python train.py --n_layer=8 --n_head=2 --head_dim=32 --activation="gelu" --rope_base=10000.0 --attn_scale=0.177 --parallel_block=true --init_std_up=0.0806 --lr=0.00322 --beta1=0.9 --lr_head=0.0177 --grad_clip=1.0 --decay_shape="sqrt"
Each number is 200 + 30 x the weight over the matrix's rms, rounded and kept within 0 to 999. Layers, rows and columns count from 0.

# v: layer 4 attention value, 64x64, rms 0.0923, rows 45-63, columns 0-63
# o: layer 4 attention output (transposed), 64x64, rms 0.0571, rows 45-63, columns 0-63
# up: layer 4 MLP up, 128x64, rms 0.113, rows 0-33, columns 0-63
# down: layer 4 MLP down (transposed), 128x64, rms 0.06, rows 0-32, columns 0-63
v45,175,215,171,140,217,222,155,175,219,261,183,173,198,212,170,218,161,230,200,186,274,228,231,241,197,224,179,222,156,187,172,237,229,162,146,177,308,184,209,168,189,255,171,214,202,241,179,161,235,208,244,247,168,255,215,189,206,266,257,193,174,179,199,198
o45,136,179,220,197,131,194,213,158,153,153,209,222,251,216,144,176,225,292,223,190,247,219,200,173,174,194,232,149,192,231,219,290,215,188,202,234,208,199,63,217,218,171,220,202,149,228,231,204,273,209,219,108,174,225,205,213,226,206,177,248,213,123,189,220
v46,223,175,228,244,185,253,255,197,171,207,238,152,222,149,238,181,217,109,218,185,146,190,214,171,256,244,189,194,125,200,206,180,164,246,229,99,172,177,252,198,201,169,185,193,196,205,132,169,243,217,277,159,168,215,202,169,215,178,210,196,221,235,165,229
o46,226,225,255,220,167,198,224,229,222,151,179,193,151,256,291,180,179,164,188,197,187,186,184,185,208,184,187,215,204,135,153,209,249,217,166,204,232,212,122,167,175,189,238,234,238,155,144,262,202,228,266,207,172,189,179,165,197,147,204,234,218,258,226,149
v47,228,222,255,207,238,223,238,227,215,171,202,185,223,172,244,160,190,275,180,176,210,208,220,162,194,199,197,221,181,122,179,196,178,198,207,276,254,243,220,190,178,193,243,195,189,187,197,214,211,199,171,230,188,178,215,208,225,240,209,149,153,158,143,215
o47,217,257,229,177,150,190,224,207,155,175,219,215,243,159,162,244,180,219,193,224,220,244,189,165,183,193,175,207,182,200,256,208,228,170,147,156,222,288,238,222,149,199,171,165,210,194,213,261,192,207,181,235,123,171,184,205,221,232,190,193,182,198,197,258
v48,182,149,201,207,270,255,167,178,254,128,228,234,219,243,186,188,214,192,211,222,143,223,157,213,193,222,222,171,163,177,204,211,213,160,187,157,135,234,254,213,233,188,226,226,245,195,208,131,214,174,169,209,157,157,173,203,215,223,203,210,124,206,293,270
o48,162,186,212,256,158,272,185,215,246,183,213,197,225,170,219,169,227,200,166,193,224,174,86,232,197,157,165,189,235,188,250,229,189,160,214,182,136,203,277,223,226,163,194,200,192,224,207,174,220,233,220,107,194,170,193,198,193,201,269,187,190,212,284,203
v49,139,238,195,247,283,203,174,167,143,251,241,188,225,242,204,236,227,165,222,210,178,201,234,235,221,155,178,195,186,237,218,167,190,275,147,185,234,221,218,216,239,223,197,210,173,222,183,161,231,198,141,238,236,226,191,174,184,217,227,243,190,270,244,174
o49,166,147,121,252,213,192,257,144,269,189,191,170,219,187,170,179,151,171,195,200,164,205,127,242,160,158,192,203,235,213,227,173,193,201,183,240,230,194,203,297,272,171,148,157,241,194,155,192,188,176,229,159,264,280,265,270,226,183,198,219,185,181,220,202
v50,230,166,179,168,233,217,190,186,229,252,131,136,170,147,203,219,178,194,206,192,222,247,164,186,188,158,240,204,187,247,221,265,221,234,195,233,200,162,250,120,227,194,231,167,218,211,209,251,215,258,220,190,226,216,189,260,236,181,182,171,121,198,198,217
o50,199,163,191,221,172,202,261,206,189,201,210,218,187,197,230,172,233,229,231,162,173,175,201,155,166,237,294,185,194,201,204,271,180,267,181,172,152,220,247,126,294,205,188,203,214,220,196,276,145,226,194,171,173,168,102,224,212,235,162,189,193,204,183,203
v51,174,198,182,228,176,206,193,197,211,222,221,201,242,236,172,226,133,218,209,180,174,238,247,176,261,208,212,121,216,156,196,196,189,215,226,198,175,181,122,200,102,177,179,256,167,226,146,211,243,230,202,165,211,258,242,178,204,220,175,245,204,188,219,225
o51,228,211,192,224,157,250,185,231,199,214,219,188,242,208,205,207,196,210,211,177,214,213,210,110,243,228,163,175,193,184,189,215,195,101,198,154,176,174,154,186,163,223,267,259,204,156,159,232,151,277,155,125,297,284,250,161,239,231,138,225,119,206,273,166
v52,212,167,209,218,170,166,196,218,189,223,188,202,170,213,186,188,233,219,226,252,182,206,203,210,244,223,229,172,211,213,240,269,207,168,180,276,194,222,187,211,192,160,227,141,251,146,176,141,254,147,210,219,182,200,244,186,185,217,219,239,190,161,143,206
o52,238,171,174,190,174,212,248,223,224,207,168,195,194,192,138,251,265,216,167,195,257,196,160,148,193,152,194,184,209,194,246,253,193,189,249,158,162,244,208,227,189,205,194,252,168,184,285,144,209,164,190,218,212,202,161,167,174,180,202,221,224,155,200,203
v53,221,137,173,168,203,164,184,185,215,191,153,183,229,175,180,231,214,204,220,169,260,133,171,196,255,163,191,234,226,279,226,182,208,204,197,169,232,202,239,185,170,217,281,203,185,191,138,194,248,191,211,246,210,207,257,173,191,196,223,201,180,206,214,233
o53,160,193,138,179,201,221,196,271,139,219,201,258,246,198,175,204,229,227,228,186,230,176,177,159,195,204,197,189,245,224,157,277,134,222,187,209,187,240,142,219,185,207,188,174,173,179,196,225,159,194,280,201,192,232,157,196,189,190,190,256,201,209,211,171
v54,203,148,231,217,193,140,136,157,203,188,246,167,182,185,279,189,201,213,156,197,249,222,195,192,186,174,201,237,212,237,181,272,219,151,226,184,227,218,229,169,155,179,144,165,250,126,208,230,202,154,121,191,231,176,191,153,211,262,191,258,218,196,197,189
o54,216,173,184,182,191,199,184,160,266,247,281,201,189,220,131,241,275,286,179,218,148,221,216,170,215,247,187,235,227,162,224,167,208,227,230,162,265,209,218,178,164,210,132,212,130,110,127,211,140,132,150,228,238,208,156,228,229,172,209,169,276,161,200,325
v55,166,225,200,239,247,164,238,137,239,172,161,166,218,187,144,207,209,169,237,266,179,202,208,145,259,177,180,167,196,128,242,206,199,233,204,224,151,210,161,207,196,286,180,186,179,225,229,259,203,193,169,170,198,242,190,180,206,222,262,174,216,232,220,190
o55,245,165,157,217,203,168,199,223,202,188,223,164,209,223,226,206,155,147,213,222,172,133,185,231,171,213,191,232,256,146,198,205,217,135,181,132,178,265,181,199,279,204,210,135,282,232,228,270,164,191,142,143,269,266,247,174,273,186,167,215,150,216,180,203
v56,222,193,170,157,264,224,239,192,198,177,192,149,144,202,237,124,224,191,205,237,248,216,197,133,265,211,221,216,187,229,158,216,208,182,241,165,186,291,189,205,211,197,185,160,196,205,148,179,191,235,180,215,179,157,273,187,200,196,233,257,247,203,169,244
o56,227,178,168,186,169,225,229,236,214,250,191,237,244,210,230,210,214,152,146,207,175,151,178,103,233,173,153,211,227,135,159,182,252,166,245,236,231,257,170,187,194,218,194,184,226,222,238,178,203,235,257,158,169,190,175,189,196,211,186,236,201,202,182,266
v57,215,286,184,176,159,217,237,172,213,191,199,245,168,213,175,190,225,197,201,208,168,212,180,222,161,159,165,144,223,205,207,198,183,273,158,247,211,221,193,230,208,255,123,233,247,167,133,152,225,166,198,289,163,199,242,167,248,137,156,197,172,199,162,205
o57,198,246,180,156,176,190,226,194,221,114,189,172,164,186,209,195,184,104,151,229,179,292,124,198,179,169,199,216,155,248,252,212,203,233,162,256,226,187,194,214,167,206,173,184,203,201,256,194,219,209,227,290,258,219,238,187,229,240,214,239,173,181,139,182
v58,132,207,205,205,132,198,185,194,234,163,151,214,229,160,205,161,210,152,234,281,202,190,211,229,205,232,207,272,214,183,248,227,160,224,209,206,213,180,154,194,203,225,136,221,239,217,212,161,221,182,176,205,219,176,239,189,156,200,141,202,220,179,169,198
o58,208,134,225,209,239,147,226,238,196,171,190,215,160,260,161,225,197,158,252,280,238,248,238,199,169,203,137,207,250,216,255,207,191,161,158,214,208,198,152,132,113,216,192,248,214,188,187,134,229,147,199,243,274,246,217,205,178,173,206,131,238,199,170,183
v59,177,226,206,197,210,168,157,241,135,219,157,185,181,238,207,205,165,241,198,157,227,204,170,207,165,220,208,177,200,188,207,180,152,176,237,232,146,176,259,218,232,229,217,202,186,219,173,183,223,151,223,253,206,157,203,228,161,141,219,164,189,190,230,206
o59,138,250,232,160,214,187,146,246,173,227,154,228,164,147,216,192,216,228,170,176,259,185,176,196,203,195,168,212,171,260,132,139,147,261,233,209,146,176,236,210,255,202,186,188,213,228,199,187,212,193,170,267,158,136,227,239,210,265,166,236,226,264,186,193
v60,191,197,215,226,160,293,212,186,169,209,227,190,223,270,220,237,198,217,258,172,227,181,184,159,196,154,203,230,156,194,225,212,193,203,178,240,289,216,231,144,246,167,171,277,215,246,196,160,119,218,179,161,230,116,232,201,235,230,196,198,207,184,209,123
o60,168,145,200,253,240,224,265,133,165,137,142,234,213,253,211,154,164,205,173,198,169,303,188,176,172,204,175,267,266,211,254,197,209,223,184,220,266,275,201,205,230,181,159,134,190,198,129,205,262,199,217,187,154,202,161,280,173,215,173,150,174,185,191,186
v61,199,195,218,238,238,217,229,216,188,153,239,141,257,266,153,128,170,248,238,134,235,167,196,204,232,210,240,204,206,174,200,159,165,191,182,264,158,201,237,215,198,222,211,185,246,191,225,151,222,197,215,202,160,164,200,184,232,179,187,210,199,213,174,172
o61,233,257,228,169,178,187,238,197,151,179,209,195,241,147,244,200,195,221,147,164,205,164,137,163,209,182,107,212,221,165,210,279,155,201,220,155,168,243,215,223,203,210,215,157,217,210,207,223,239,194,262,263,151,138,257,176,214,197,213,169,204,257,227,192
v62,172,219,221,199,227,164,198,152,209,232,157,234,250,175,207,172,266,241,186,199,288,146,215,169,213,198,164,220,227,194,217,208,173,129,213,210,228,199,195,244,195,231,228,170,157,228,239,160,225,269,189,161,165,263,256,171,222,194,253,251,173,193,192,169
o62,252,184,148,230,189,155,194,183,142,229,196,227,252,160,115,251,186,192,284,182,219,120,170,190,185,180,187,161,247,207,168,175,223,219,164,211,262,245,171,247,170,173,239,162,174,224,164,218,219,164,251,206,178,284,176,215,236,232,187,230,234,151,210,209
v63,181,228,172,177,203,196,162,231,203,232,158,231,219,225,209,143,160,237,237,159,214,201,197,210,266,154,142,237,166,173,242,200,225,226,251,181,228,214,218,203,207,209,192,190,268,225,165,195,142,166,195,125,201,217,163,224,177,179,244,244,201,159,238,209
o63,193,198,145,113,184,188,193,201,179,207,178,241,223,283,238,173,220,209,195,187,254,161,205,163,182,223,170,229,229,195,227,140,173,192,261,213,193,187,189,173,230,189,221,226,244,174,156,200,227,201,188,96,185,200,285,236,121,200,216,189,277,245,210,186
up0,153,135,168,182,282,227,176,210,218,168,220,213,141,213,180,256,207,164,190,255,218,160,224,208,157,191,245,210,198,241,214,174,183,199,212,197,202,231,200,221,135,213,156,179,224,161,189,243,250,231,109,159,204,207,219,222,154,137,200,184,207,213,138,163
down0,175,208,241,202,183,180,197,151,233,209,220,222,180,180,215,218,173,214,116,231,227,221,244,159,174,180,175,191,196,181,172,221,155,187,164,216,180,269,210,121,174,179,195,168,193,214,206,232,277,203,205,171,260,176,255,206,170,209,197,252,214,193,221,233
up1,224,195,185,201,246,214,190,159,168,162,215,135,187,250,229,209,175,151,206,210,177,243,214,181,149,220,200,235,194,228,166,201,224,198,206,194,169,215,186,179,198,213,233,181,233,228,183,217,204,250,262,232,212,203,232,210,196,212,190,200,193,276,185,176
down1,215,190,211,206,200,168,157,192,150,161,218,240,144,175,174,239,242,266,220,244,201,212,229,200,182,165,180,211,239,167,216,198,174,252,207,203,215,212,207,210,189,225,214,224,138,190,178,170,163,207,227,202,193,150,158,224,218,182,250,189,188,157,210,255
up2,172,202,190,159,222,190,189,194,200,169,204,213,220,183,259,225,237,183,203,271,184,175,201,205,169,147,175,163,194,186,197,197,268,181,184,172,189,228,217,206,147,240,240,195,230,194,206,159,168,204,185,194,211,212,234,179,208,193,279,192,196,182,227,146
down2,208,210,214,205,164,144,169,157,195,241,252,191,175,228,186,227,151,198,215,166,159,235,181,168,224,206,238,267,185,239,209,151,220,207,151,186,270,172,188,253,181,195,199,184,252,182,217,231,208,147,224,246,176,177,183,203,190,215,142,198,197,160,228,254
up3,175,231,174,242,186,231,202,234,197,195,211,133,177,164,186,228,223,232,226,196,202,200,140,236,245,218,231,221,180,159,219,220,222,188,199,181,184,209,188,213,196,234,182,184,177,225,154,161,221,200,190,220,170,207,185,157,195,177,228,241,179,214,207,202
down3,247,204,265,190,179,215,162,208,188,186,198,160,202,205,202,181,200,235,196,171,180,218,213,204,193,222,147,180,194,209,192,227,183,209,211,211,223,257,242,230,231,214,175,169,205,240,191,198,144,136,185,175,219,226,237,192,188,192,192,189,195,157,210,194
up4,207,152,157,227,218,224,178,212,232,203,245,161,256,194,170,239,234,227,220,224,203,178,191,176,183,158,224,229,178,213,222,203,178,211,153,241,227,233,218,127,184,182,232,222,190,152,215,211,268,226,229,215,162,203,123,247,201,210,255,137,184,214,184,214
down4,168,153,234,189,236,170,188,182,222,207,222,223,278,152,165,196,214,169,172,219,239,185,187,224,218,282,192,193,187,188,155,201,220,186,187,250,212,238,175,168,217,220,176,241,171,188,175,225,156,165,260,215,239,200,180,203,143,145,208,188,193,193,239,210
up5,237,220,213,181,285,230,211,228,195,235,234,225,236,176,212,177,177,199,198,262,193,209,190,249,246,184,159,211,112,193,238,136,211,156,226,231,216,180,173,204,214,256,116,127,203,185,141,137,167,205,193,167,169,197,204,211,184,153,220,221,146,195,258,231
down5,159,221,190,184,222,190,178,167,215,190,210,149,177,158,245,240,234,193,170,230,238,166,226,223,204,226,165,298,202,184,165,190,251,168,198,188,255,178,180,200,194,160,186,220,238,210,210,185,163,222,230,220,164,216,188,185,187,216,149,119,160,263,291,221
up6,234,181,211,213,171,177,199,198,199,219,249,212,267,192,190,186,203,181,188,184,174,189,208,161,183,199,200,172,146,234,214,206,183,184,245,157,177,195,227,208,190,228,233,182,239,256,217,182,201,178,154,182,202,199,161,211,213,218,195,164,193,217,157,234
down6,201,236,196,257,209,218,189,173,228,197,191,187,142,193,202,184,234,233,184,201,207,193,162,175,175,183,184,255,209,164,185,193,226,204,149,243,169,164,164,196,229,191,251,227,200,210,160,200,226,215,227,200,154,244,178,200,188,222,212,205,205,191,212,172
up7,202,240,188,221,211,229,173,195,213,213,180,150,208,213,221,153,202,202,191,181,191,253,164,184,258,150,202,190,209,223,207,184,211,195,239,167,190,173,199,198,204,192,178,239,187,235,211,201,203,206,174,189,227,186,218,206,244,253,257,156,219,200,192,193
down7,150,227,213,184,204,194,228,213,192,173,227,207,149,218,160,194,229,223,209,238,191,146,223,180,198,201,169,196,192,182,217,195,230,225,177,212,223,261,212,203,211,196,228,155,173,208,175,247,153,149,235,214,196,224,202,181,218,176,160,248,218,151,207,207
up8,217,208,182,212,224,203,199,192,237,182,233,244,205,190,208,240,186,202,201,178,219,204,205,187,201,213,279,214,214,281,219,214,198,162,169,198,276,208,183,224,152,139,184,175,164,216,179,204,187,179,207,187,210,182,215,185,189,272,231,214,188,228,184,179
down8,154,227,241,158,182,182,207,162,194,191,204,211,161,199,214,248,204,160,208,184,167,151,234,233,213,194,205,240,244,271,228,151,186,181,129,203,145,251,182,170,204,195,153,206,234,179,203,227,233,193,242,218,198,201,193,162,217,221,234,263,218,176,187,191
up9,125,228,213,241,146,242,177,227,153,228,197,170,195,196,194,184,224,149,224,228,228,201,204,193,188,197,149,231,249,180,243,235,183,175,254,222,272,232,210,185,195,196,151,230,193,177,236,221,225,249,163,197,176,202,188,197,90,210,225,131,164,261,241,150
down9,209,207,250,218,201,162,163,152,192,150,172,194,140,228,144,107,235,180,223,234,240,164,159,246,204,200,229,213,283,232,207,194,204,175,165,227,216,160,178,201,219,223,224,241,198,173,182,175,173,191,224,239,160,187,178,197,271,195,214,164,228,196,168,275
up10,164,153,241,227,230,214,174,197,249,170,235,137,175,192,209,213,194,192,264,232,215,226,183,178,219,162,232,228,178,192,233,245,197,164,215,217,186,213,217,178,180,207,244,197,182,182,200,191,296,196,185,179,206,187,202,233,212,165,197,197,149,197,205,214
down10,248,236,195,226,224,160,163,210,211,185,211,130,136,197,159,203,191,142,168,152,170,202,181,215,217,222,207,263,206,257,230,192,186,218,139,192,172,239,168,198,235,219,217,240,182,229,187,164,228,166,269,188,216,169,218,194,222,230,190,237,231,132,224,207
up11,168,240,188,182,231,194,242,213,198,203,147,218,219,220,161,277,143,258,189,212,243,194,246,142,175,143,205,201,181,162,203,250,227,159,195,177,185,227,181,253,198,225,200,178,176,165,209,222,162,193,189,223,214,188,260,218,230,172,190,213,194,218,180,170
down11,212,253,160,207,165,220,180,136,168,196,177,178,196,229,205,216,211,143,196,235,228,187,230,205,240,258,243,164,185,191,175,224,199,238,226,151,157,217,233,218,147,217,218,204,209,242,202,178,224,152,237,155,244,142,169,213,210,200,236,161,216,186,152,232
up12,223,228,199,222,200,161,222,251,202,170,221,249,239,211,173,159,202,156,193,214,244,194,230,170,221,185,150,169,192,249,189,188,206,194,222,218,169,203,249,203,182,181,176,237,172,159,282,208,218,234,209,231,211,198,203,230,232,182,230,163,227,189,150,235
down12,151,222,198,212,233,220,228,212,215,244,253,200,135,233,188,225,177,224,182,183,219,218,228,203,178,199,195,204,195,207,185,220,171,236,145,221,158,200,159,202,216,181,242,147,190,213,162,223,211,219,174,175,205,177,237,219,217,200,202,205,192,189,163,176
up13,194,159,199,180,146,202,210,224,189,206,143,238,181,207,212,158,194,190,177,230,257,211,242,179,185,137,182,206,160,253,153,206,183,194,235,185,199,199,209,187,165,205,240,173,227,194,165,217,238,242,201,213,190,205,226,232,154,166,270,218,203,183,187,203
down13,196,239,170,172,172,236,187,198,172,177,229,223,185,171,190,214,204,200,217,202,191,233,240,192,201,218,229,186,199,202,228,194,168,218,166,237,245,228,192,198,222,188,191,191,153,200,181,241,191,206,181,168,230,155,224,201,245,135,222,220,208,185,146,185
up14,204,250,198,182,162,231,206,215,161,260,161,233,217,167,242,183,191,141,200,197,210,143,177,204,200,196,211,187,179,180,178,183,210,205,224,234,193,227,202,194,190,198,230,213,223,184,232,218,198,208,200,168,183,204,206,139,186,221,236,195,220,203,201,239
down14,198,176,195,215,207,208,256,209,220,182,229,179,207,220,166,231,221,184,223,194,183,242,201,197,187,211,226,205,184,208,194,168,203,168,196,176,225,155,216,156,170,199,208,199,164,182,208,190,194,206,173,194,207,238,215,255,186,209,174,187,160,246,195,185
up15,265,199,168,232,219,171,211,238,215,190,192,186,169,209,224,165,193,201,202,218,215,195,147,179,179,258,215,239,221,181,232,198,205,176,225,221,183,227,192,206,198,232,197,165,172,189,240,181,162,196,167,226,197,155,147,175,172,203,214,200,178,164,185,205
down15,216,197,221,225,205,189,208,176,219,265,193,233,142,162,192,148,194,210,172,183,200,240,217,206,185,235,160,187,224,231,171,196,163,234,196,177,198,228,149,147,224,170,219,253,164,246,194,191,179,208,202,214,245,218,177,197,188,178,220,239,154,193,182,229
up16,190,155,239,211,209,186,168,206,176,205,153,153,210,216,224,230,184,186,218,212,221,208,225,164,205,187,228,215,197,215,212,165,175,192,210,168,234,164,216,261,198,184,259,205,164,225,237,194,184,243,165,194,223,203,173,222,233,139,230,194,194,218,244,172
down16,186,182,242,196,174,196,239,161,198,199,181,247,182,209,149,188,150,219,213,202,184,162,240,231,128,195,209,158,225,198,228,183,211,156,197,185,243,207,182,145,215,240,187,223,191,201,206,217,181,194,169,231,214,136,223,218,194,207,207,254,176,208,241,268
up17,246,181,238,198,184,220,195,210,188,212,223,182,237,229,189,217,173,196,177,179,219,189,228,226,216,159,181,156,169,194,177,196,169,226,175,202,186,188,190,201,143,147,204,197,253,270,222,170,198,202,234,177,181,219,190,197,185,189,200,222,186,216,170,159
down17,143,208,188,188,182,156,198,177,201,210,193,172,174,230,167,218,191,228,189,179,184,224,189,197,190,186,229,244,238,227,221,199,273,179,180,190,227,211,237,174,205,204,201,251,214,169,197,234,178,193,187,237,216,167,177,186,190,201,189,173,152,257,198,233
up18,229,147,200,209,225,205,196,197,208,194,150,230,237,226,203,221,230,195,213,189,209,194,218,174,158,215,206,184,234,257,220,225,200,166,229,171,212,207,207,209,169,214,195,217,160,196,143,140,197,232,205,226,183,199,232,210,203,174,202,220,217,179,160,196
down18,180,250,212,187,243,210,204,174,217,235,150,201,195,173,178,200,200,195,158,173,150,159,224,249,176,234,179,223,181,192,209,199,210,211,202,220,225,238,238,154,206,227,175,188,226,206,172,246,161,226,165,183,247,195,161,149,226,179,209,213,170,187,167,251
up19,172,192,211,181,200,190,217,211,220,200,211,249,220,177,206,224,191,205,216,147,165,191,171,185,205,184,217,191,240,178,154,186,229,155,248,201,213,206,220,212,199,166,208,187,217,216,199,208,191,232,163,198,200,267,180,214,180,183,154,210,203,216,248,220
down19,204,182,247,225,168,195,186,243,177,165,216,188,159,178,166,187,172,188,242,159,230,267,213,217,174,206,192,205,216,223,182,236,202,214,194,166,191,235,213,185,219,220,142,225,178,216,210,169,207,172,247,179,215,191,241,192,193,217,137,216,186,216,221,196
up20,230,163,252,202,168,234,200,186,238,208,225,235,201,206,160,184,170,193,191,210,235,233,147,212,289,154,217,235,171,231,151,232,211,228,260,205,209,156,183,223,187,194,185,132,259,200,205,196,239,215,205,177,178,234,183,267,198,199,161,219,187,202,133,221
down20,231,211,231,194,219,203,209,153,188,213,163,270,217,200,155,166,187,167,178,218,145,180,204,223,246,254,194,177,190,198,195,184,236,157,210,156,190,194,214,175,211,201,220,208,169,193,202,213,170,139,226,245,235,208,252,197,195,160,223,247,233,167,213,198
up21,197,182,180,188,226,252,235,180,222,220,194,238,196,225,187,178,233,157,160,198,177,253,173,205,182,222,159,210,203,197,219,202,220,204,222,287,255,248,186,249,183,188,178,180,187,161,173,198,199,146,276,255,158,211,259,210,200,197,184,181,161,212,160,196
down21,149,167,230,130,209,201,160,203,192,216,195,195,188,206,246,260,221,191,251,192,187,194,199,143,202,197,247,213,161,190,199,215,223,218,143,217,199,203,232,185,193,239,238,173,151,249,203,277,137,207,188,188,198,208,235,184,189,166,212,262,189,174,225,182
up22,225,214,204,212,197,233,173,230,214,243,196,211,224,213,197,153,221,212,233,250,135,195,197,199,232,214,229,188,228,190,198,251,224,157,202,231,195,196,119,184,245,184,242,130,191,237,208,192,260,213,164,199,243,198,217,223,169,202,191,174,168,161,200,187
down22,204,233,148,191,202,234,181,205,184,203,220,257,139,151,213,189,257,243,151,187,143,201,182,238,198,211,145,206,235,207,155,199,209,195,168,173,192,218,152,196,220,169,196,246,231,246,221,241,177,213,206,161,236,200,192,224,238,218,252,219,197,194,157,159
up23,244,195,165,178,207,218,209,194,241,171,255,176,188,176,191,193,242,214,215,213,186,232,198,155,216,197,172,201,179,230,210,158,216,191,208,181,196,228,197,208,213,203,200,130,180,184,212,229,211,195,238,193,137,224,196,204,218,241,251,169,212,165,190,233
down23,220,237,240,192,185,158,232,191,200,197,210,183,181,234,145,189,176,240,181,195,264,213,192,183,200,204,218,199,215,201,150,248,160,200,166,190,199,188,206,226,201,238,189,251,196,204,192,208,173,198,221,169,237,178,225,187,164,213,170,196,213,145,189,178
up24,214,164,210,231,224,191,249,237,164,202,243,196,188,183,189,203,229,219,199,193,150,224,199,178,151,237,190,162,183,193,161,165,207,239,188,203,184,165,156,220,189,245,153,158,237,194,204,229,229,198,187,200,167,244,144,162,166,195,259,183,225,183,129,185
down24,242,211,167,225,232,261,208,233,182,146,145,183,190,213,167,221,210,145,215,163,196,183,203,178,192,235,170,202,207,175,171,241,213,229,245,240,225,220,209,210,228,210,176,222,139,228,195,174,206,187,206,196,206,167,195,204,196,222,141,189,191,179,226,241
up25,218,200,192,190,217,203,155,178,205,254,159,202,207,181,162,219,173,205,199,267,200,253,230,137,254,254,220,177,180,201,170,173,208,168,216,162,246,166,178,175,174,183,203,161,214,216,257,167,231,223,187,190,167,162,209,204,171,169,169,204,202,190,196,217
down25,199,172,216,186,201,165,202,211,165,195,204,218,172,255,222,152,183,199,177,135,181,192,151,218,244,199,184,156,206,206,180,208,224,248,212,158,190,222,239,179,184,213,195,257,194,211,170,219,181,229,238,199,235,189,200,178,224,214,201,183,251,203,191,218
up26,173,212,201,163,184,170,193,217,213,145,196,245,199,184,183,185,170,172,223,231,222,235,236,225,246,213,191,243,193,217,169,257,185,156,205,172,203,149,182,188,195,183,168,188,227,199,193,234,215,178,225,164,200,233,168,217,204,233,239,251,258,239,220,186
down26,177,211,223,215,166,188,213,159,198,190,188,192,229,202,145,203,196,202,191,195,211,199,219,189,158,172,199,183,218,179,199,176,197,225,188,216,203,237,206,234,211,233,170,192,243,179,235,242,227,226,264,177,216,171,142,245,198,212,226,225,167,188,145,179
up27,194,194,239,159,151,208,264,199,260,169,279,197,184,193,210,202,180,231,202,175,198,212,198,217,162,198,204,233,186,223,183,255,224,203,195,240,185,198,157,214,197,191,253,232,171,191,180,230,198,194,232,209,161,153,213,187,182,169,155,143,164,244,155,181
down27,215,243,189,198,201,223,219,172,195,142,190,220,199,201,212,150,184,198,232,191,166,260,203,198,188,176,148,163,208,198,168,164,192,168,185,206,225,209,184,214,225,208,171,210,193,165,235,206,148,230,222,162,305,231,229,231,250,193,222,202,255,143,145,203
up28,191,230,219,232,220,187,210,210,223,253,205,199,175,170,266,223,208,182,217,228,175,201,174,180,147,170,225,176,162,197,193,188,171,230,222,226,228,190,208,198,168,203,171,189,165,162,166,213,179,228,173,215,226,237,208,228,222,186,181,130,167,177,202,192
down28,218,144,217,215,165,208,195,189,126,159,201,212,228,233,168,182,222,215,142,225,218,194,229,202,242,185,187,140,213,173,177,246,136,196,186,260,238,174,193,197,255,195,221,208,195,205,191,218,252,214,220,181,218,181,197,256,146,264,193,212,169,204,208,196
up29,197,227,114,227,246,300,212,203,140,248,223,260,228,217,215,186,240,200,172,210,168,176,198,181,193,137,203,206,214,285,205,162,236,185,196,233,199,209,195,212,176,200,154,200,143,126,216,191,185,203,189,192,230,242,182,230,93,184,186,214,186,190,201,204
down29,192,195,206,222,229,191,237,81,221,180,168,157,192,169,228,236,262,149,210,193,210,192,186,215,164,260,234,232,205,194,201,207,229,140,235,230,225,213,222,191,201,143,225,151,241,222,150,193,194,246,171,224,223,233,193,170,180,197,161,213,247,166,203,178
up30,182,280,200,184,238,223,214,204,218,243,236,221,159,200,222,207,223,222,228,220,176,215,247,193,201,104,221,188,218,214,209,212,199,119,220,222,212,178,176,188,178,202,192,191,180,180,160,158,187,200,216,194,211,160,164,248,226,223,220,171,229,179,209,186
down30,184,204,219,176,246,243,183,217,145,188,191,174,174,164,189,175,238,145,215,199,209,189,199,164,225,224,222,213,240,190,195,200,160,178,198,196,220,174,243,154,186,195,166,183,152,224,222,223,226,176,207,201,251,216,179,222,229,220,186,256,201,156,200,252
up31,184,206,244,199,293,287,219,206,223,181,198,196,161,219,242,234,235,156,208,221,237,217,191,230,222,138,178,253,184,214,182,266,183,218,169,267,205,202,193,174,143,188,148,231,134,235,175,191,284,196,176,172,210,230,234,219,148,187,233,166,199,270,209,145
down31,161,190,216,208,215,198,158,138,156,225,194,201,103,155,214,256,249,204,175,230,202,161,239,162,190,187,220,282,238,215,153,182,146,230,150,182,215,255,192,152,202,216,166,219,182,193,215,240,209,209,237,185,210,207,210,229,230,214,198,239,147,222,167,211
up32,167,183,190,249,216,211,173,195,170,187,233,256,168,228,208,233,218,212,257,176,198,241,196,220,196,205,192,173,230,254,196,198,207,171,190,160,218,181,205,209,229,190,195,189,272,228,196,179,204,144,187,165,188,196,237,212,210,125,223,243,150,217,184,157
down32,221,188,279,241,182,229,223,244,140,225,229,230,218,148,156,253,209,202,140,218,145,198,206,180,284,223,174,187,192,215,176,214,142,151,198,236,179,198,161,241,228,174,235,266,204,125,224,237,204,157,213,148,163,191,214,240,220,206,221,212,190,154,142,202
up33,172,210,185,226,180,149,166,193,261,175,165,181,192,169,193,202,186,184,256,216,195,194,175,214,212,203,184,206,197,190,248,224,188,187,204,203,176,219,228,187,176,168,178,130,220,174,167,188,153,210,178,266,209,190,230,256,221,178,211,181,186,205,207,211